config.toml
hidden_size = 576
rope_theta = 841000.0
bias = "none"
tie_word_embeddings = true
init_std_qkv = 0.0242
Each number is 500 + 25 x the weight over the matrix's rms, rounded and kept within 0 to 999. Layers, rows and columns count from 0. Numbers have three digits each.

# up: layer 3 MLP up, 1536x576, rms 0.0503, rows 1148-1233, columns 528-575
# down: layer 3 MLP down (transposed), 1536x576, rms 0.0445, rows 1148-1233, columns 528-575
# gate: layer 3 MLP gate, 1536x576, rms 0.0492, rows 1149-1233, columns 528-575
up1148:493562482515531468532528510491510518479494481510527485545475511444458520481493455515491523505467475524480488481487495467564519505460480478553514
down1148:505512501493553455523504504455486525465537481566514475523529518479485504467500464493516533540493439518522487515527520457528516495464461498503529
gate1149:496491538469507477500474485501521458505504524507483524526524496511498510513447518544471479477489471508481519499513550487497480507494512476510510
up1149:497487443498494500515536490484499494529501491484494487469446488526481471509533463462491492498496507479507472547539523495471439522502522507542511
down1149:449554520501510490508504477467533505508503503527485499518496482480473466531457514498499497509460476519496489483503495490503521478538562540566480
gate1150:484513458523541532509470479511498531509513519504486521473486450452504484460527495508484523504474462477451475489539541538512494546461519500514507
up1150:517518491520524503485506505509543540481517479462525493510527524497460497514477457516495527500498451483533533480487554493507535502478473469481486
down1150:501503458509488471517478554451477525469451470512540516466535476483458510476511480502473535494503474512525512540554528558492459525517521460516495
gate1151:521534508496516519481468449466550530516451529512465523516434495495512493520530516500501540507501497501500509508483498520494531509480496493480474
up1151:490541491474527547495515496499503487499519505492452539492478468470524514527514524483528503510532479492463508517527477544495517531483449505492494
down1151:498523520519487510532507443512478478491549493478508454480527503455526502494504487494480503561512523495510477510485499497537462502531514554551534
gate1152:536449495478522454573474509486506499493513517510461487504518502486482494498515541479492481445519428481525460466488482509477545495511528497495526
up1152:553496467512511503511512477491513519455492467473504487502509488533436495489489468532482496539519515510486533484523483513516532498518540453516482
down1152:501518482462521544462509482492451515492501521471451486492533495520504482512496512510505495494496490499518534475494508460523454494503485525470465
gate1153:528484495439497493499488497500469461479496518500500459496519496533480537498526502536458501502530511473504515489537529520482471530527507490479532
up1153:462544519478491493510510520533493464479515491457554485482475520488501553475504504451538500515499535556482556485470479504524520502502480491524521
down1153:532528552526449513515487520494479513507506495515445543522502545449517487538582470528525548515507498514545512504492488489481465463542460532439548
gate1154:484505486515498500514481452497550495510499500531497548515512465483504542469517488507508499498504500457497518516477477550478553492486457548529437
up1154:487522482513440533534493482509451486507493469495493517469500503464483502511493492511523507491525533508494538492472489482494536491483530516524540
down1154:506424510524509502543493492524542508489512470489508474457451476490508480511461511469496476499542504490472507508542478507526500510495493496494461
gate1155:477512482545489512475471495478531514511476496515505505516501498512575517523483534520545502459529498539489443556516483496498473470527487488488495
up1155:515511524478500482496481513491442463462533482458505505510467460522450481535515488484505483520496497551487507514512526512486509509498500517461513
down1155:512469488510470504454494525529517513507543516517498572514488537506550534477477536514520485481479477504464461516472493516513529491461510504475480
gate1156:496516479528480498470473471472522502485468569522471490515512472531561476479476501499473481481491472521482523506497514565542480517491467463495493
up1156:496524496559480500514513570502498547502500492513439494510518526464527530512494515533523472510490521504478513463515517512503537480541502514485521
down1156:489485520478499489474510480523576504447490514497506472522491463523499480476485537479460480540495476524544493540450484503492454523455492480525521
gate1157:522513480490537526494464523496513551471517536515492516497492451519505499522497495471487513466520492509449497463533527518477489509531418475551527
up1157:518523521522542512513501498505493517501483491499484499482460490474514464581510497487534509483517536525490490473516499484497475492497456448488468
down1157:474492485485504490529485493556452491532495511523495493478546480440475455475506527441495527509489510466503504503518526518527478489512466473508490
gate1158:465448506483516504508473497505510524497489500485543476485483512512506508479519450544494512452513485513503465493488473502484505551466505503495507
up1158:503488498494491529550498510504495498458542510525511526495487487484476534535531500479546520529510502506488429525476499482521464564540468510515461
down1158:497514490510515464494486523472511505530506501482530503495567487479515543514524540487511530444517480471538506504482470494489483508466511491472522
gate1159:491455518512503470541514461518516474500486542496487483443490512477478498481491494491511504478524516490484493492491510505532494528513518478499516
up1159:487527481522510481495483473445481501501494518448495469514491490519481472520509513447489528545486468476523495492523499515508459499495490551511499
down1159:539475532507486507491516517537478491523568524517476512521516522514502546509518530518477529486541479540491486500518526496497475509535496504509496
gate1160:512522529523512550483482497482496466504498497472503506490476499520468530506506471506489510509540506526478469511528465498511488510481513487474498
up1160:527541481537498509495545481523486554520508449508520538549506505481481492463476502485495503506510510504508491495523473431472490488520466522462497
down1160:531492503487511494494521543493511501490529520523508530532478504529511519452513491456538488477506480513467490506490453520454484514487512480468505
gate1161:534483484516519500533461492474525480489526504520488486511527452518493479516522510500545489446494501488492497486497465530482465526530519510489536
up1161:511475485466480516493462513493498483518478480451511462508536473448477482494451523504532528501518497467528504482502467531529500501490471548474509
down1161:498511499541500490509485484484499518507501472463466499511503495477524498530513527533462521509489484469483514477487494517530521505518505509503529
gate1162:515488463469587533560479501495468551540496531502526500527497487476477524503496525516501539470502529490524491511561488461497496494532490495508503
up1162:482530510485542465531437493474520497509513541506457509483487517489517466507482501502510512479470545480499432519529509499531465493507489465500477
down1162:515544506453454478450521526522507492502495470532511502519531513480499462475524480492502526497476504525526436481508466517492479460517527502515504
gate1163:515526484459476504496504481558495499473537482482477512525505493518558511523476468479487522454500480514503532486499510490507511491491473506501493
up1163:486472498537498495492514513453517496490498491491471521482507518514489486516519503488500485507470530500483481473494442482468498489491488516528481
down1163:537500491495504489483478491529493512520532511489494505490509470498515450482512489544488496498528434492484502519517490499508521491475476499500507
gate1164:506477494484544490469508469505444518516492545492441526489547495508505469478510497505507497542451477516497491497524500516507501501510525506496497
up1164:529531459462492534480511506468518493488466485470521518533516512451478514500474518524527523506504493506487490555486535471487530524458508498508496
down1164:507465490502498517511477511454445518547517537489500534472507527515523455500489508473520486525526472522527485533488502481469523509496555503498516
gate1165:492498483482491525453524485462518500504447463536489479505492503523546491464507480489491483512511517453491493480520465507489519547506512521456499
up1165:532533505528509483523473455473498473520515497488479478476488520520463510482492516475510537456495504508497487525511473581510482513510471482494525
down1165:525492538485525514494500525486480502527459483496467449472490470502524503499502506530485475503488507487516508505511499486509509491499475509486502
gate1166:503517485495588431489434481472538493459528522501506562479437522508477502504495532512538473513484480515453472532528497467480473518476486528518512
up1166:542464493505525518530464519506530529491479509509483451520550492501559491520502565489498499486514503492531480496509485494492526526467472487495477
down1166:487519503474539486510519545486509476495492474535508520523511516468522492490487478524480476476482545505466497482457482524497504498477498494481540
gate1167:524476466526569527523508487442531504462479502482483467526480540488466524521483530487499534495512464519454504491485519514483476493491499475496528
up1167:505523515482462470470464488504540530502503526491494498537510533502481450506503471497505474481426511504515487489479506519446505534452501503510515
down1167:482463514527536484549510490509490483481514498501472508520494539508497534510481504494518517502539483517467489463509484462532523485500543567504549
gate1168:474559473504515519490498491572497506505442559490441491504483500480487518565455498495516479499499527509483492473488474491498509514509489519504514
up1168:476449502501491490502476513480493517487550488478460484523506469518492489482524509504490503522455472438473452457491499484521541489509524481510474
down1168:534506462503528493536481456477522494538492503505483517506476492514522504516486464527519514502454499485540449474483491497516504448474532465523466
gate1169:517474502514517538523481493526513525474526498489494471465561515482505527499492514539524468525508524497482478500511465516534471469512524484469499
up1169:505498470500528474520548483516539497517457509495452469491509504496511471513531499512499518535470515540483494511529497478510490481476487459508489
down1169:479493504501492445498510548513488454471500490539504515510540492529527515492488500502517529501479512537505513545522495503486498534515518509514495
gate1170:538523487514521487497496491498526524457501495515543472509472464523519495517528538504498501479520472472497482491477470501525497521535478497502523
up1170:528503532530506542513508467452514500505470482504486565489503505489504496531518494507472496516529529440480468512531500493556445521501504461493520
down1170:483545496509524529477518533491495499493528523484459504484477517495493479481499515526541503531513511481530504456503466491524485493508511501502500
gate1171:491517482510509513533500497488458529485518478484462500482501507476521491506554538508503484433503498462460520514465488519545469514523479509505513
up1171:489508498523492514517506499488518440505526477504505531441555509486521525503481491511544506461489492489500491513517501516549495524506542481511478
down1171:477505536477518510509522565529499522515502450486483514506543509517522503497511515495481498514483497528544535503446478516474497533487530502504524
gate1172:495516500486503472529498485494501477538479509510466472504538468512509554474477476509447471502486486498525538514510518532476496506498473527508486
up1172:511515460462542503483495492511497517494475523464483502450455435521495529438484507489494489517463479465475547487537447537473557502504435485499468
down1172:509529520593506477485521495476498549481504509475509527536533495491480463564470523501516466491511506515508475466488468477512486499528542481500480
gate1173:471521513486504521486496483518513532495508465493498525538481477471490520503498492522470486459482486454481506504486536463486509470528506490488529
up1173:510475531508458540529482564522521485493453463505487504468494484499488494509517520469521528535474527494503517483509471501505559482510483522508505
down1173:514527530451505510530462508532516513507463498489484468495490511491521468466477520457478500473527517539441517491501476523490488501490414538493522
gate1174:506469479525529532523494496491483500524510486492525501526498474517500510460497490461490501491496534512533463531513481466522531507512512473514521
up1174:529474528545491519510509526528471547493474520501493507513494498476502504508465514505503487494486521496490512522532518490499500478525481472493508
down1174:508508477506522500496445545527468469499470494506525497485483465457508475494486495522501463517503509513501501485521480528528493524478470535482492
gate1175:479523503539482478553468521517519528512509501498463511500529516521514492506523470504469489505512480522507561489545471496465498513538492499476485
up1175:477524495496504514525491517505508506480491476467521496485469515472527534514510512496496529506508473501475489515501516484528484486474466494489499
down1175:543509484506525453500513478536530498505520510531479529491455486536549486458529471491501523475525505472487506502474486502480498515502527490517522
gate1176:520491464470503483537496530538495523482473460469518509512500512494495494512520535483473485471491506491489486503518516504498487493496505487545497
up1176:472502511528471500513498508480516524516513482527469463458533481485505524549484460536533548540486505474448481522511470494471531532525487516469547
down1176:504473494481527529539508462545487502519503509520500495518477516495464551515564479519482463515502525485522517480499489467488508505502488485456540
gate1177:470481493533512477490528525531525487477447475470502508498479517520468514501472523506531517480528488518519480521479475543512468539497487520502545
up1177:521510470523527513495502469467532500513556509482504478494487492457528461514494456504514530493463548477491481488496481499496545499518499501563536
down1177:513485464504509493506531498520525495497496518460530533461522492475438457548470513484525495517488488500485482475475468508490493489530540462528499
gate1178:525484462459512519496511487514512524514488504442465479459499495557458526538480502497506506517503534469471509506512543503435532528507530514531505
up1178:550512523478499555535539516562492514515478534477488468531466461462444505480490517523499472467464518491555512563500521479475548497478464518484459
down1178:511487485549492469459522519497495499488527476426483477475498499501476471522503520542507533473513508469496509453524480490514509494510499524532497
gate1179:468506519526503482539514491512470500547503467490461493443517483460510504462511517520506491504488472484490478492512512540478508462513499493487503
up1179:455492511509517478510525427461512481498477539531519538524474520497526497481504497494502515536490520521488525523464496470502483484482488523548520
down1179:510504492518468501478519515532520498507449520484527452458516498473515496535488483451519487442487525473497511546479499532465428524495476482501489
gate1180:483461515521486460489485506455467530493477486519496486524503532502496521533531479520504503460526484496505479487519548500486502496566454452503545
up1180:499519507517463503499529496494512482515493490467445501493512500480500556483469458478480513453502516499498530557465516499548520491473497508493495
down1180:470497511483489469531466535498498470494516458450462508507509468510474465461519504505428501500539527544502488550509504513506521525508466483459476
gate1181:508494497509523497498507546454471541539488497547527446475516494470484562500470488491554539479521450486499467526510466461527490513497499508520495
up1181:538506509482536446478513513492490501467523501472446478524499483479460545480490525539483498497527445474481504514464491454486492522496489464511512
down1181:526547502468465512477475521507504505509504482501494490528513523523475524501508517470535492493538529531521487527490468459481478492496500485504478
gate1182:484511464497549508507518544467515536471521529520470508496527484510504507484536470535464504515523434483551530513517518500528527497487451506516465
up1182:515515511510467494507466525501469525490506568478500496523492520492436503467555514517520492461499490498516519505519505481529492517489497539459495
down1182:475495550505465564535487526492511450487445497478539512473508469514500498526443505478489533532509526525448475471469486528481516485492510461510565
gate1183:502492482529545517543503501465529524506479508544420475459457525496514475485530500564500479531488455496507470527535488483498521509501527496494475
up1183:508510547492514496504494471491473489511492473484508515509504466493509468535475514529546447515487474553529470463519475494498543495501480523489473
down1183:507561477486465501504508469506506510484503450509464505482509522465492492498510481528483493514547540496537491498490488497453495477535502520472457
gate1184:507475530513531480527494500522503563481484495506502474526475526474489515534494490474468485511524493477470508552549520486459493525452525523469515
up1184:513532494481508487531524487533490529469480497495473497508485554499518492491520504489502513547478469487549534488478443502525529493513489474476498
down1184:486476522477489466501490503440448500499532521501453472464536503518532493499533508492521488524472481492498522467486515489488508484514508493532529
gate1185:479517502520478489521498448471474510517477557520470500452472485518506543520487535496482484499513473486495525488534479493503515498498444452525531
up1185:530489533503514545453514510542514485475548470484533482502536477524526509511497474510525500501488512484532479504469506479486463499528517485454487
down1185:494486519492492504449506493521482474487559513495535516482508560533454479480517498507531516471461459494521488531496469486546509478489512524522520
gate1186:498533473521521496491494491542487455487520483489512436546480513508526515548473503513494519532534495499502506465556521459490463542487567498541530
up1186:499498490506515528545526500489510522533480459467522477498532483479523506471485492480486468506512468454483519515507520521573537504487509486455461
down1186:484475488472490499485540511466484506538491525491519485514531495518505502504485471507469491475505466445509529486495510503514491517472507471475498
gate1187:511524499531546523480433509550519462502517508494516492521488493542498506537468516478465495498487504529455505460462521559482475525501519486499464
up1187:505502487511477491490545498496474471475509459476509516560483469510531497466501506510551499508516496493513523490523459490479528498501453493500472
down1187:464479484500529512485506517541498513500482499542479450518487499506484483522486528502467519466509453550481503500488484504542510522469491490514545
gate1188:562503484486495509509502537524476527503527467464494498464517481478500508505490488483496533504499509524495514518499451515455493507530497430494507
up1188:499466508506513481495493492520442513469500504518507533505479483507447511516482450506529479503504521511544506534517544512498517531517477459507502
down1188:513463467506542526479476501522469486489502484503529521491509498517460506528528503479500476518529504523497493486471499516488547509531513503486459
gate1189:529459485491569476497479542533513485451479537521471467471489479475491512509480480555476517460494490467494506508476519537491488500497512461455485
up1189:483496466555473462506573501482489533536532485466471428506497534511515515518479488509471572505479533528477536513529500515464505508490565484495509
down1189:527531554470478559510503531480491514511476487496531516544520458470513487508520486444489504491486529495513528485510464498505552482475486503524464
gate1190:503525523549545482540516498505522531466494469512486485488492488541499498461496485462526505460513495493479484585494478507461478505478478546434509
up1190:474566485486484492499474468515483549518533505513502519512543458508459492445496507493512492509463504512541443559482492504486489554520480539516545
down1190:446484464480498545581478494474498525505539536525506505518475501431503459500497451475524531537528469503491506519527458505500504543492476503452474
gate1191:463485518537532454588489478518512517535526516566491464501521496504526500458469501479491498486469464484463534485543509485506464514513485493510501
up1191:505482491484497531501495512512486537500497508534498473493509495518507461511481520481475482505484514466459453470461523512478467525542492511531541
down1191:458510506540476535476518504503551512557519487509490495491499479493530523470518549472489479528521489481492493473463468478513501560506472555454452
gate1192:516543453504527509520459543481434505515516480520495481513487518541476534519474477494501512451519540483481483512480478486477498523499529519528503
up1192:493500500508533517521559494513515523473528478467527530536497497535502519474451504494495459505501498492475503450503487504479514517531495495486496
down1192:527521521489484482459499488501529504518542474536540538498504501490530508512489466521504471478509512531478489467540480497472510468487486505507491
gate1193:471485461512474512545512521471540474485540502515527516504445479548523512514481524542484476515497516494463528550529548486494511500487507485476465
up1193:497528520464508493496533485490503537484504486454505525462521491461490495499521504490538481481468484519497494497516465508478493492515494478499511
down1193:487545486517512497533519457498492551520541530508494486481486497479484436496515497517476522518458513476494496439466496517563455515517509535514448
gate1194:500477459515508520499500542508511494546514477477525499496507567470509520550507497563534543484517469470476459498490511479506562514482515514539510
up1194:509509518471517464505450490509494519496501490533542500558499504518445455530490504486475530541519525465487520480536481498490499522485539453505528
down1194:478502474520486489507483514494547543475524487531484540452479489501461511522494491518492504488498468518481540507494483472496502500522515537478495
gate1195:462504492471493518474471512481523484486485475489502504499516461556473554500498467479541499530488489540526470494472543530484524513503515486498487
up1195:535462507479557470528499524539510504563475443534528515532539449512486531486540478516520472478468485470448523483472494509512473479496502456558497
down1195:510484513464541490435479482496490489475552479468510504524480471566492486482456527523442511502480475524482477451480506558529455586493453505501518
gate1196:456491502508503528515506481458490476502476535514519484474524486534488483530478511497470498489500507478468457502540485473566509528519530532492499
up1196:486502554452499508540541510504479506495474498517492493502509494510523528477489508495488491513508494467491487511475505473521526506490528473507514
down1196:512514479516504469497471502473524486482528494531488508510524520532482510499459517482527520527483558485470480496485481467523476518490512515504446
gate1197:468469518551518510539484513515528479466444480483534486481500472474434479553480533477489514498519509481467472495470510518522469509521521498541548
up1197:477517478482506484478539499520460509493514503488550529521485507508488524482526490503512496518498493467542483472476497497502528514500475495521510
down1197:527527494507480511563493514446483547504515478454497473516481495505500498450483469498522470508505481520522532527493449500542513514476496506509559
gate1198:521464511495561458527465452509509511485510562461506477479465478493510531509504497496538482520499501532495515489539521486470453526518486505480480
up1198:494501473512492485523504537507452491520460472496484504499483489470536493492514543498500496491485485481512522516469498561500540491484504440495480
down1198:534519543534521510490507478482493493503494521486470507443547527485460496490491491531504513499502508523501506504534498515535538540528474447503517
gate1199:518459534502500495516477510486503463513488472427531489474472516487541504538522522500486492503494509521506516461485462480502548520478533457530536
up1199:513487473499499516530502509507488551472525492499541563498490499520541527488515527467526492475501491474508501485515492538497524507488499515460502
down1199:542531498520554532460522476499507484448475512441491470471475513512517470464478519531498473469576489512463490522530515511466466477495537548482502
gate1200:486526489484501506513469526524531516520447500563559508500457498543499489514499476592496525508494497541509483551504503479510474499479444530473497
up1200:507496494470448514476512482501512459505514496503492470488470564481506528453486526518520470492523498479510490454486522477475509485474498509489528
down1200:493519469505456494462491516498486516478519499459504493488470491494514536524508553474531509493519497477518459453466526482489485491517524486502523
gate1201:483518499536507519543462506484521526525549451507533473507474524514497496466491473480480511524487535474481523478521462475497470529467490518536503
up1201:481511489518527492521475463518534515427502476487518464483528511522543478523463509506531446476503503442498476505476491507478485514523498502488512
down1201:448504541506489466481516518467515500479447484487532505509532537517502494502505456516533501520518454524494543542538456488469471515506497538526549
gate1202:448481492507522517577480491509491510538476442478467473495531516473533509561498543492505514504477456505499512508506509552489523551449514481488499
up1202:469502503491540479499483515496484483468500487517504494514511504509497458489530495528498530474490479454514486484533477500501473494479477531467511
down1202:468486498496532537465495513482478496507480506501509478479508498500497499476509528460510489470461477526496501508470502501461517459516481494485475
gate1203:502489474504551507557480515530509501501530498474480487449482554519516523509474503487535475476469510544516524515486508537507501573478500473509509
up1203:523475465478457501515498553557511521553510498491503473536479496551516505510501534551505509480480532536491471510492501480501464489508477509521475
down1203:478457528509501473507496493489481514491477509524455498479525468461511540481439462481523537473499497487514508488505538520511484483506422487511515
gate1204:520540510515523535547531502509490541474546527529513487547471516523484506469476459497484523506495505518479499495562524476518488476496513519515504
up1204:497479521499493550497510547555478496570503511513508490483506529531509490531496490515468502492478499512488512521533533528478484449488520503508516
down1204:517510547468523495540487464471501453505493505502498486484523491459507472502517491498526466533503488479468482521501522475478530514500468479527501
gate1205:536539460481532518509532477513502522500490482484476464471539463492474528497511513510487510519538511457524491454498532505497539474461504534512482
up1205:465553507547528462480516517502501498498491493487538469500487520514516517510506525517472499484483477486484484533491457507509468523514525539538486
down1205:545520482485478513469480471491496492530493493517514487466498467492469515497522528488522511528475454497508450502500472508521505528458515482513502
gate1206:498501478501513473543481538505469543551497522473476476468502496506486486529497540529532492474494506508524517485534533509502494523483524504451490
up1206:512466530450483459492507469498443485483493485513523566471487497514490525507513512528449497496488528488499486504514502496494535500501441452480524
down1206:505508551552490510459485479501468511525551544500486567517496502540482497462488482468511501515493519481503518431466469507504507505539540505497465
gate1207:495457420538536467529535474531486495469489532504509522484486518467489515496530484489517477463521508508455487447528435514479559478502504487514539
up1207:467510551568513515468491547528491532490529534499533535502519517501522459451500519521473451449519474487545502524464476510510466523504481500553459
down1207:458506474532516523561556486498493477445531495441466452530484469516541543505467516501478482497518479504453502515513527499505495459503533514515512
gate1208:445546526521530518512438531490496521527524508482510443533496509494513535542488540502483507457487480519515533500536495488501497528507486530531512
up1208:521506511495518422527517484495516445522488543465509508447499468463505525538534477517551469551492504520480482499493536511512477463461501483476484
down1208:548509523496512498492534493499536438508517487514465521470480478529476532482494500517482545501513487490487466466509477479545522448526515478469505
gate1209:505518527543514534530489471503486477498495458487491499468473500489505549533494539484435501502532422493504531493501501537490501523471508494508504
up1209:485487478524468546497553552489522517518498482493548512467464509519498509488508503501493501472507485471506486492522489428523436493520549510474482
down1209:459476486550475505534494491465552526501501527507524491545480464457517571513490468480459470511478464524506517463551503504492519535476456580490552
gate1210:454533438507501520512531481506469512497499484493483524510524504484534544524471479487524528486498502503486472503531497544520505461509519514509492
up1210:508508500497478494487504497461501488469500514468528503497475479511466537468549440499496473494531487537510531518480533483522508471462515510512498
down1210:475523505494513540491510454485471550546567480550509464504468517476471519475506484505491475539503554502513541493458513500498527511484520527516503
gate1211:492495523486521512503446496508552454524513472513487493492468489464492536496507481504493519460492450445522555485506473530542489461481518507494502
up1211:532451540520492552477509510483487502514507525533482513487484498482504489518529480518489454513546508491494502529540507476487543499541502536531517
down1211:483488534485495479525527511491508486465500532514519451500464496477525540505477481481455497495499474524484510487495553511478504529484525491490496
gate1212:528467516483501491529516474471490518526501489521489515493488514507467550498460522492530566472481516467481453499490504510508513464448466483534510
up1212:570481501468491481513533469471465471481466514494537512515502519544489525506519519537450495533551500457533500472488491510483493489499469521494500
down1212:512503515514488495531484472510505488506494562483498491473464477514504500501506512500489536518514507523505505496491540514482487507483550493514542
gate1213:515508517495500496515514517501502468517449511522526506499479482506446534525531512533471493517554479499511508499507503534496512521522543506461535
up1213:488511511509498468494499540498475522508486542486522542463494491504506534502523513458503512473551491476517507505472514474532484509517501519482518
down1213:463548545462533514467480550492443461541467532474487522468526468546445514502549540505473546511479498492488543486488514526524525495477543523498476
gate1214:492487487530480494562498507446467522517483509521450537473542521492517475481478506527517499472483482502497510481519539490493473514471474488530506
up1214:488473488499479471500520486477456456499509540513442491521496529515499496474514482518455469500522496527448560499526513466479461518531506549487492
down1214:537455482498484507503537527519496466536526470468472491505449488508490445479479483450489498526493494527459523538501509522473463520466483491509518
gate1215:474494497518528504527521505499510431513519470507539487550433529491488540498464507504506482532486496536515499490471527540548540531478474468490503
up1215:516534568463487487492485493479515463480471486486523486526525488516505497548523476476460443550494515481530519495490486456498472474506474478479489
down1215:502479490500498484495487502502469496443498517520502475508498459464500488497542473478520507506496537525489522460504569484534465499522489500498495
gate1216:492507477496508481538502467504486508524487470499509502537476520509489490507493455518430534458468515486522483515493517520538502461523520474519496
up1216:511518511499501482501513463470554481504468520492469491503520494519492507489542525515529515507517555503556503517469469471461536439513495527515505
down1216:469536520524494514541541463533515506538567497495470536494491497506508493508492567458519468481489537489489543465501475533475486495518529511541533
gate1217:522512466526560493490491502488509502526501520458508480501468532460504513531499513484504479505484512523483492486514495431533494537536518460544515
up1217:521519447519473513485470514504459487484511517505501502493441498464519490513531538551485473482506519527505479482531499519448518456513498548503479
down1217:534512510472479495580478465482507471465554504470537490501496511509518471509471514530519492485474447552505523500506511496544498488490541500528516
gate1218:572486477470516529514486505510499482514494481490493495468539503513498496464544505457504516488521430563445507533534468518486499521491441452489528
up1218:489522472526498547497512517488490540523489518524454465511502473481514504457534532480515461548482523528483470519508483501496510491560513535479478
down1218:507507513493506488476489516544549505453487517519469475529456509515508481516507526494491541460536512524513487490463509484501471467508512497554534
gate1219:521467486496504504509497518506507495492466462489524510523488503523491528537486515489482509500567513535508486518525527454505501465529493508495493
up1219:475499490478500501505466496514485490489485515489491502492503475475547467525453526524518509495522482532495511542470531525512471477498493524548445
down1219:496506490466473512499468475462437498531475502463471478490547447497461515477504508509491448509493512491526571455477492505483509522519485493476499
gate1220:505543514526489512494493507521506500497496473542538497489487490526516499566477489492493513483497489528507524475449480563488509566522500518466477
up1220:502508514503505484547487513476466508473542527528491504478489510508474499476530517472516510508513467529524497510523503483500497519454506545454488
down1220:511536487472493529553496486503495506474489543484502539538507508501523509495547487479505454506490485461513522488473507513449459506466509532533496
gate1221:494488487488526514495541483547501539512525529484448478485488462498473546471498482503508471472517489485488560478493541503534493451524508461543519
up1221:460530462503520483479520520475472528482486484483539527524520512472518527507491450538488504505573487484499515487510506537556533488496498506474502
down1221:450501491519519517492510505507507425529510468487480473466532501500462529482442484507496493512517521520508511499494460483474508482534491540497486
gate1222:479491469536531455546480490505473505496464480508470473514514502437474511514463497512472540503515468523482476540472515521485503448507549504475481
up1222:465542477542490521500513512508563527488527515472506495479491522499504500506458506537534505476520489518530485489484523536498481476495517539510467
down1222:482459525467502524528520476485496511490515493539527480479476450511523506477508543502523531527486476503487479519504506445462474476528505495472528
gate1223:468510533497505510503515495484507469516507479486478493484488478519485505461467446503493466474517484479498537501480500510461480505535518493521482
up1223:480528504514520514493486459508480449513504538567467536461529431521495527529485502481457503554509481493502505425485505552507493461491517494536485
down1223:512513514485529505514540507509547508467525527472550481485515522491481500506479505523533494526474496462507467496494490516501510527463489509539510
gate1224:453513433485542530519482507501480491508482485543494530516471510544487506464505508521512506521449532507528477463464548477519505484464441534556511
up1224:484490521494485526480489489572521486508533475493520487504486510558525512490481509500495475489543514510509558487488550500500481531509504490516473
down1224:539491513484498481488499473487490544489498556495452482474516523491468471525475527525531469514503508478481513454506477502487496494481486509471447
gate1225:466460454513537492508471524527482512492512524491482519549509510523506524499521488502490556466491496489466533479534494565438493477501533489475468
up1225:473515556517510517527496460509510528515539540530461522549503456520486506461459509502498494477482494514543514506499459536496543501494531456465484
down1225:474525493497435546529455537496493505528530529527487532518511503529491498489503490520536482503468500522490474517498530521487495483481518474529505
gate1226:475480531459491493498536507498534497416482509485451509508540516499488494441472449467514516475476491472558555458469539536510541481513461502513491
up1226:495492520482480480519542494509490478463531495517481544530535500495481512451501492495513499478506544532494523481514530470477501475531496524496494
down1226:511491492546504508493468489498524481541479517466502500489478504514493497553501520506475499498517516492476458515470459492509469530497544463492496
gate1227:466522515490508481527456491504511463538464501521503477516491485476483502459471500432498509487523533540470462485556521507488491510484500469499519
up1227:470474482514474484499477526525515464477524518492477442496499511501475510499512536517518539523498518519493499490499516520517552513518533496512540
down1227:466517479449485492511470511540513524438505515510506481513494488507474515499539463484458518510523493541473516506538528473504498495522446498475513
gate1228:480499517538492506503531546534484515484471489508474483488538530461504515485523464505457523513505476521520495475475483509520539494501482537480511
up1228:499495506520504544513486511491534491519488513441488524488508515474514456465497491515513482505501493472487498427496493528538536493496486466532525
down1228:453494470520580495490489538536513503462544516481511502455495517534494488556524536490494490519513490467486497516465455514513513539530486497553510
gate1229:514513528509502492508525529483476522489472446498507450509512503536489508517511493507517503514560514472502510516518531495488490491489516493485522
up1229:487498514504475518515521489485488520495481505497482523473480464466491506488478528564498452492484513472536489451463530486499495503517555474492513
down1229:498493473525499504455508503507489514502483482468505466532496492515495503487525508468496479516479484470505518497514502515500483480486478476527530
gate1230:458523459505552522489508500529540511510467481537502492519491460512515503562497454512530534516503513478504454522527464502511501482460496486563513
up1230:533495505507532506489507554508458460477454500488529473518482479506473512489500520451466488511522501519526492491469492493471498491488502532474514
down1230:495538508507470548512506544487509497494552545452510479529551471477510506514535527517496495485478505508490489485556528453490474541457538498477443
gate1231:483533503504516486486501530515514480527499549504540504497507486480497529505495523499519522504498517510520506490532462478475477523510491511489469
up1231:453432436506483516546494518469503497484493557483479509527501502491499499481472506513556502492523492535511510502511485539448520491526514488516510
down1231:487510501493522503520466492466515540488532530515458449504521499492507522504478508535505502505503454526520498480504487521462472494494479488521511
gate1232:520489473490512502526470471485504499508489522494521468509483507532492504520540503496528516504528510473499486521533509469467533536463489493488516
up1232:457490419506501519516500508519470539491535479510487521472501529556463492496524549476490446485525459515517466535500480495512488504498489515541490
down1232:456508526523499499501494517482498463473518460519511502492470467486544483471502536500522514506495526492489529525495514486503472479527510489496479
gate1233:541527560516527496493457538532515493472507509501484495504479512555509528492551515492468449524469509508544484496499453492462519530488504502483488
up1233:497537452518472489525515464499543493479493542525478481486553514485475454495455515491518523482450481516479529471540456522500495513554493449477508
down1233:479512529512504517505506492484472499512511514523500487528483577447491525469481516504532509521479530523487471502469502494485482498505497512488473